Part of a small language model's weights.
Size: 15 layers, width 320, 4 heads of 64 (2 for keys and values), MLP 1728 SwiGLU, vocabulary 8192, 33.8M parameters.
Training: a variant of SOAP for these matrices, 861M tokens.
Each number is 500 + 40 x the weight over its row's rms, rounded and kept within 0 to 999. Layers, rows and columns count from 0. Numbers have three digits each. The size before them is the row's rms in percent of the matrix's.

# gate: layer 7 MLP gate, 1728x320, rms 0.185, rows 149-162, columns 160-319
# up: layer 7 MLP up, 1728x320, rms 0.18, rows 149-161, columns 160-319
# down: layer 7 MLP down (transposed), 1728x320, rms 0.163, rows 149-161, columns 160-319
gate149 089:469490513501535493565468457490523521469521540490460446497506440543461505549460519406451494440522449487548458536466501559561492524513513552439497519509467530537497441478525514432541545519491526500472525471479504551560435565508462558448507554447472503500486523535464564521560508510497478567473480483528519491451424466514444571509558493471505511621446389479528466491481430480551511497425564451504495588503464457514564540438531479491560567464471469420502519424498470534533462485454496
up149 092:476472475459518478406549540478539455498516537512468575524466558510498479545415489443452526541463559541522467495497549509449491505516525495529445465502588488505522534465496536571436466470516478512519511474499493490487485480573501532588523476524497529572503498453530512535442507535475525461458452476530486510579505475430556438555504424525532517422509563484525458418558525540583557472549558524580490479450479545513578517487468386552517525515473568442550482437495535481488529473493574
down149 095:521416557442544533568557485475488545469561541574484504501466519507543504496584573473446511549463407502514419490454539436498506422511483543431519549503509504528490511482507486501496500470459495496449496512488435506450472453500511491473480591502500556506493479522517495473519507472512415502486515509486495433476527502534521525510487486438511508542518557457478517554449501508419533447493543507504434523519567468537470430481511500456592484535517607575527468481525539542486540494457561
gate150 096:477529513512439486487497514530432516517493463461491470529447498522441604527441500473451520523502530583528541506484484409552486488561532456489505505522517514494597519508519535499447465441552540522489487532513506536551523495540451518555550528475489488517428445591546469482517545555577486500513540465522505396510448532470425518474480448555485493558508482565552476542470494557505459449447503462492567548529490478547554485449455508454460513511453452542532541493552489470456580508501472
up150 093:532444518496439557485503472495451457450473500511494450479533514479446499473527516555540473469559459453442567471439458546583537524503560559546477480479517480499429502478473563530447515493502527468551430485535517544537495488495486576585456519509485563452437472470498502452422465519512461544473539464527481477434478469464458496486508525518463466535488563474447533485496554460481550442540527490505523529517532464461529494439559531528454506474523464451480462523448429489472479558502448
down150 097:468544558495510494498466526515478422511440520516490575407563494426472492502514486511511478479508541473496470487526475515491513504510542502496483492511539504592382535482422564513421507511512466485515490504548422532472488487457540552517474532505523542465467523510409508478416562461440590556450529517502464487522501527511554549472450508477587449464472522537525508514515517494482469477467488547525482497519498483510570485532457530462466484450570520489473474506557524541576487577510460
gate151 088:496483447460460551498591523472497458499467510499595454511441437552481548512565478517464560522471486545421558528487571479548507489487498465496484447469492518545530500431493493509519529509457565553549493527445524502546476493544480515473409444521420525472530550444519513448448513484536513431516536499498508423425524542563554481463521572475540469442435500521532582559526513530469532493512494510534425488567514489563497544509508543455532485481485502490615454527547524523558535539505504
up151 091:510570482527525501446435498445459514541547437462416453456548537535503487523556508486551404471570533475494485496532497444471541476517516473488498490487547464426465475487497515483479427552480464502514467478503420536497450492452582453563508505444469481515495474499437564501526501506509475506511552466500474560604557474474503468502430484550487493480543488461515516536495526461558472570486509474474540501430451557439495481530499496433513487512519492512450518445511490585458498397462591
down151 095:524599561513562551544528433474490448494471462571476517551512559476509485464488452533495501526576503471488475542557479496515468468573588502491543481592512539506531461499504433551527431550525533518503444453587470466442511472437437474495557498523472530477476467501479545445451571517490490527528523493440583456564505517477569515480454440466439553512488502475440453547483530464500547471537490558520533492481482537514573485499481443525493457472507564496545522514519470457513540542473593
gate152 101:526552526464462461483492551500508504514520483498550581485491532493469473542459422584500483521500540503475511491462536480538565549488530513548533460477506529515581478475505478568520447446498493508526489528483591459528457441581492549500572483523453468503538528552490480460513414533492465557467531423453434486512524453526482534454550517479521471502463501583520431544565557440478555456504573512446451482539530565590470477485460502476520413510540479505527551527480550509468401517540425
up152 103:468552401538479502527477584483517507479461545426577492470543558467448503506534510444578496483476489461555469505516498570485513465477510488510529494507445519498474523456553492484528513514513505426533408488452483489471474526542475506451480562506490510480479477514539505538459547485504528500512465488494512507451425553488496474536473450514474553511523506443580540441468459508456503515444487576436440483519421470531515519487499452384494609409500429529493439453527571518497536552528503
down152 101:507445521540473466472555553535520537520456594463533396526458512500500553468527502472507486474538482463467503473465497565518449472494553479446500436531532520529521506448483510545521540421450532521503533564525504479486551487479552397533416477475488538438423488487528516517435493577563507549533516496485524522517582472496486507484465549512541567534537479422540486559569462514476498442463488452549525531474501505422452522472573484499501536399430596398375402460560480464469516528522546
gate153 105:415526496523474494553587467496471434519501462552496511514473474554549497531488506420526508473485488439492489514535537457437487438431497561537467510498499472471498479488577469498548471479545431517493520474488501499499500563488523435485513533445517545557487451476537510431460487568458429520523479566518522500488508550562509450547474517506453470539479512492412430538468428553473451512586516498517510502459529454394533527518526564518511508493520523499494571518549526483506478517604579
up153 104:504505565501496560557480443565456506504486606433515478565440466515448539474465532506516421526492502435582464490591538461482529507520487520516509555472512480489440481465481508531559500488577443485546450514545520524497511546478480537481530471537497464504470478525498434514505481536518446522541566599508530435527537485471495488560535458502468466492550533539460413565504443593556536472492472475500517501481486448470465463470460445452486491510457528498457513472516477546544463503560489
down153 106:497511518574492476488559526565504456490484565460560411521443458568444541482513524446484479475516524462504523550518503493507537504457556489538505493499494447469497522429486473432546504505591507531480476474553463507529423542491503489534497495484418565520529504457511533523494486528488500528522474503562460489474520503500500515458499413510500517491520511554562495502491529515434543502534514514489539465467537378471509469485423509475532497552543498541510576495508477530541468536507487
gate154 101:454524402498430502582487519472503489483501389505466512497506497533464530510545457438452532524490464481465529477395522524518475504507538487507518553469467508540563492477520493581465537504526529485532511403566483440478505388496454509513526520480487571432512437487502507488412483505504491492570586575541578473527530513471494521478500507529469554541553529470466470524527559530491435518440485497427505472468508559505498461599461479521484442475475544531523437536496608598444524541545519
up154 105:503559464547465533465513453499499509480488444459570493502413537551400529538472513476451535530473495535494473483352511528467511501484599489507486536527476544489491465457490443475467550513482524469462527530528522543457440429544505482557524431469496545464488485485550572539472457489420511527508547542499543502513500432512446482448533499389484465513472511450540459517531514492503436519420519544543507484534425440519497462525481533524559461507534427471458548494547543519498485537490443
down154 108:506439587480480512537542404529498520474511438478513506501531526506536480577504495500484506507418470475432511537446489519526527439471559484526489541545502478523491461496476554531499561467565549556496457482496550569492468428514460456493452529517452570457464554458534554487466567492488521485425493500507482519426503497497441482478490513404409493518490521452506483555516457400541477528489495555541621534508455545559462487447577480549508473493546485545511577453544448485508465494491537
gate155 099:510469524485472490505450498459539476568561584484560557504545480521486530462480512475463440507496500489548526546524463446558446513489555472501480661489505504578446500473458571471476500591502498468527484528472577560474473455485501549509489440410450509496477493528516461493554494501516526462478536500511458489552526503467544480524446526499529541477570516518491508601526515496507551440473534570519502549412475450448511476476586474427564531464462446619564554400508463500530475462459418
up155 102:579551500455531525482493510569501586491409487504502522470548480500499550529624407519579484519472467433436474498519528559541529473513528464460533405457534533441502459517553581524465544485506487542468447558477487496507527501421414519511465546523442460491523454504519620500523479552561441466459484528484531496497474544549461506494508458453466484503510496520518509511467527506543465463475534449524493563450499504562436532554521544559463459525524553469549489494557568474467552442539518
down155 103:529479479442486510487504504492485527513513453475560489483582537548548456485536536535493493511453462442469473555575477457579498481484454542492568458477552481496523570435481474468536520488499497521467460479563433433520459466452508531579469585558598538452514475464461579472516478486524461455577585437531462504543502530504411507571514475537523549483460463459470500484407547503519573582507527460460423539483519569520475511536512457523556538522483549489506478503498452440505489484455471
gate156 111:555461540557433438468513496487520492517530464495530515464531482490474473502494540539451477547509541445484517457437410503499424519478445546471519529441491470442561506487449485525531562548551492526521508560510564481437485446521456530495423490424575474491494563551526562461399563455499528570488483425575584502487513447509450496473505484496571537491568477557488429524463538465531494524432481514531503534520463491538541505455503467466425551518459433559510494479554486498463525530469528
up156 109:505516559487500505551466521473504505427457448494483552549415502470518533518527527501494569546513538488452491536519529513533528516484481532595557532550522507479556517498544549509490508549502457512526484505534507500416587463463513495487513558454447567492436505513487516442509470475485502553504523555445438540504442451547557456486427470486514496549512523538529504413490481448527497479499464485526508565500533539506510505603567499491510510552502499482490452489562481474493469460456477
down156 102:533490481449479494489446473512528479435497482470487524514466491517485453473445585510533476482479480450537532509388446513452527568478522517560515515496513473465524472515440502441583505514508475500460446460493467479516452525426516521463501523446512495442487621498527572485504468518456551453507476488504473489464467511478590463448463510486528478539516491452532435461508529433467504532449508591501465537570579530512463481534521537443545548512607527526570470529514560505579513484443461
gate157 099:456449428485529420464519504567451555521506537519452555410546503502567489511551570478541503557492498546447469524453493511438508455485568521553544565447518463563477489417516564453437532458541454479538467426485448490511490535537441472366517499404490517477546478494470494432477443479499541442494449402506492468432552472523503513468516489433460472457477496472481452536595510476474516457526511471420504485505530427470465514485419479514519508491498439506522527502526531505534460480531435
up157 095:577505451495541509499485393466459460479519476464460551478489416549431592510430527526551473504499565488413533513473488484496462515503598502513540527511557577557509423495524420628542495466490547456489483486520543535482492479508518486494461569503484506483484532417508511513512518582507425475481540512530499550554536481506473485404527462601471509517518461480561520532569450512503525488547496482559504471487447474436537529482479413446468455503395522522440464476496464433482486475495535
down157 099:510521456545491515518482426547546464485474467482538479501505496531411467561463445522524478502484468517462487546428529487528484547428492439493578609473508442484508514561507498529584483517463449502553535495519439493530490506593485475528419500571496502507515527420533492489563434528494538550513409476514485555502568487554434529459499490475627491505514528493483476464516552460477442550391512571524481504579477510507490510475465589464493443480453512510473484514480422440507472423508468
gate158 106:430561482507596491479491450482429459449542528510561496423430536500525531507458540510555523519545478497529415535476548490478508462449504529500433472519451447412477525412551516461529431410509496487530506514439505450495474542491540560523506450485451513554449467435492523536441442464454477496499552531462536432512491501549562561525455579519545408528575538472452485489455535473521507574473498515481548547543505517506536476524536421482486562448466443468547548499525472490498491536460424
up158 109:533458522430511451533504451526451445511489456556465445548462431546570462512566485469467513478529492523472515531481572479570570476463498510427474446504492475542491440430468538502571520488476566454482455513500490536517543579524469445540477474491601570453490453492515500530467449515548569491523549444458532514463594489481466561524519553505567475434440539510487490436472507479628425483525488576466454420481427486491489465484584547527499488504545419497497492453466481496504463464494543
down158 107:498492465446557494463579437494496439418475479503546465512461484503440563485547542521464535494451508501440478495518505483481506517476449487518499509495433460558522592513511433577512494423510553519501439519478509469424452632490547492505523455475531493509601465454522508512537511504471499509509552587515447479470477475508483468556471528502526452508520549475456502471540550440514542522507519476529547472460526530457459450492583422507443601446543431552491408556531377548491508512461480
gate159 098:542494478497504559535556489422511537533528378511530516423459512502491488551496467458528508452569485469537534508440514498492566446474453451593502533509514488536548537471530557545555482544479513547478524473524520525497541502537465542492569501466590458558561491436479501539461580515537456456535486483527481538549427439466506426543513505464468474501549478518529448527566513434513484507527502488458438472488467470505554481469553503463478463477514482419567433475516461466567480530555471
up159 099:508561474535499613517520568400413497506475477489546493425454481457428517436516492505586570549492501499479459553472570475549457492532504522540491490529556484511587510478507507441446504516511466495451452487496518489490582530504507467463481489551476506544534444506499487447507467466444475481517512547531483521444483526495475555435498470459523517504463535476557472567521418481481507550449493534510420549494436501521519572505565521491510458518458443439564436584493455514507519543478568
down159 099:557526524512542465522515507564498583507471482505518475462506476559567508491479494531415483489532473503467467604520462436512495502435569436439545547478420525538412551526446498494565491531465484500517518541544514541521516435554477560449447503520548452504492484493502473490472582501502508516494524507498483578463547473549424497445447445453452502521415472479508524468513515525494494476500566523545452509522512503466493402523496435469511511499507500486470525436509515547491474590436524
gate160 099:528548492448483545535433462541478386480562454554437445518431475511514493528490458504548446489502478579436500436455385478481445441533464494478527545469485598459479541478516502465519534444468467403492527423474537489505485528496514542547502505439513521514502484494521501472531494496471498513491552613462434479448463484557541489480502509451483488545487493541563466442438495546481464510519491524524477441561544523495453558456530480575430530496523547451475494511505515529521464553525530
up160 102:528573478472505551576529501485482465523509452507528562438511393459492526510568479476563510466448494555467487509487494519465499487448474475495579503446477550467590536447510485449527497472496475529466498439550532460549524453548492480512465466496373493534443534529531484480578483510531536520546534572468456547506514508512534497474472532485445572575503537518450494537464520496531409429457494481520509489536504519501493469508509501519454471500578567480491554542545457589522509523543522
down160 104:523506498506536541455458470478466452499503513519528457470463430448504499537544537524429486499476572472471501509491383453522422552546568475531448566481543518525555495541503483538551531478488517565445533542562520499532534435525497484483523422520507513447468440523506499461484572492516503529530460500548498450488502485438424413447473575423447489470482458527450545528469421465524538482485406508593473499493549438464515449486423462563556426472460473492441534518489570527440487517547505
gate161 107:485558464491468455477501477477446466553512419526503545506483523495557480553500528471501483467502468537487500480443448463510551521517445523468507541504509487533447493499468438494478570488489465469509446455495524476487439618510460503547435446477490516496472510463462475499468506475527522508491516455521541475509490539528551525496506435568583486511497472504489523500499473541595614480416483541520458521510486513426592474476543489415470432497498423497484552443465458504508437487525510
up161 106:576484492467488511499528509549524514401516468416598449582451524542527545467549476475535460468455516434535502511501567505517473543514527531492484472550457468545425497554629485546519463551513470509476519549474544523518599405502512497485534488482492510464481536591543483508505487453443491514504507510453474488511435554460494478486445502450510464495425476562519443518488600373432432527496495490461521444515538525577456467495470498597511483584477519499458514482472539480500461533592412
down161 102:514510421497475531482503477485466468536514435511524483533435510454486533509445569525480513536557435488517387491557528488500561481449483485543411497517522485470549468469487472462473492459542489426542438513480521507503522541539511469470541491458552434464488426516476449449567483447488527585496443430467536583488517500492498522505438529498544572477476570571439500475578477480545533470517520467605564502558553558504535507441447506476469491501519493517546460592524521495485541482576533
gate162 101:483568503528493468423476529538484526564467495480592442502507518447510497523476530516492485448532478611513441540495507526455484519498458545557498456516446510449470404531519421526524494487493566456529543502508534585510510536448463501486516486477482436488502502498503431493476464510490519518492532483474531559479449468543450518584484419512466475419530476481548457516531538554488539542493403495470538529502564475432474459486435541534555441468511487521572514508525489554534508481494522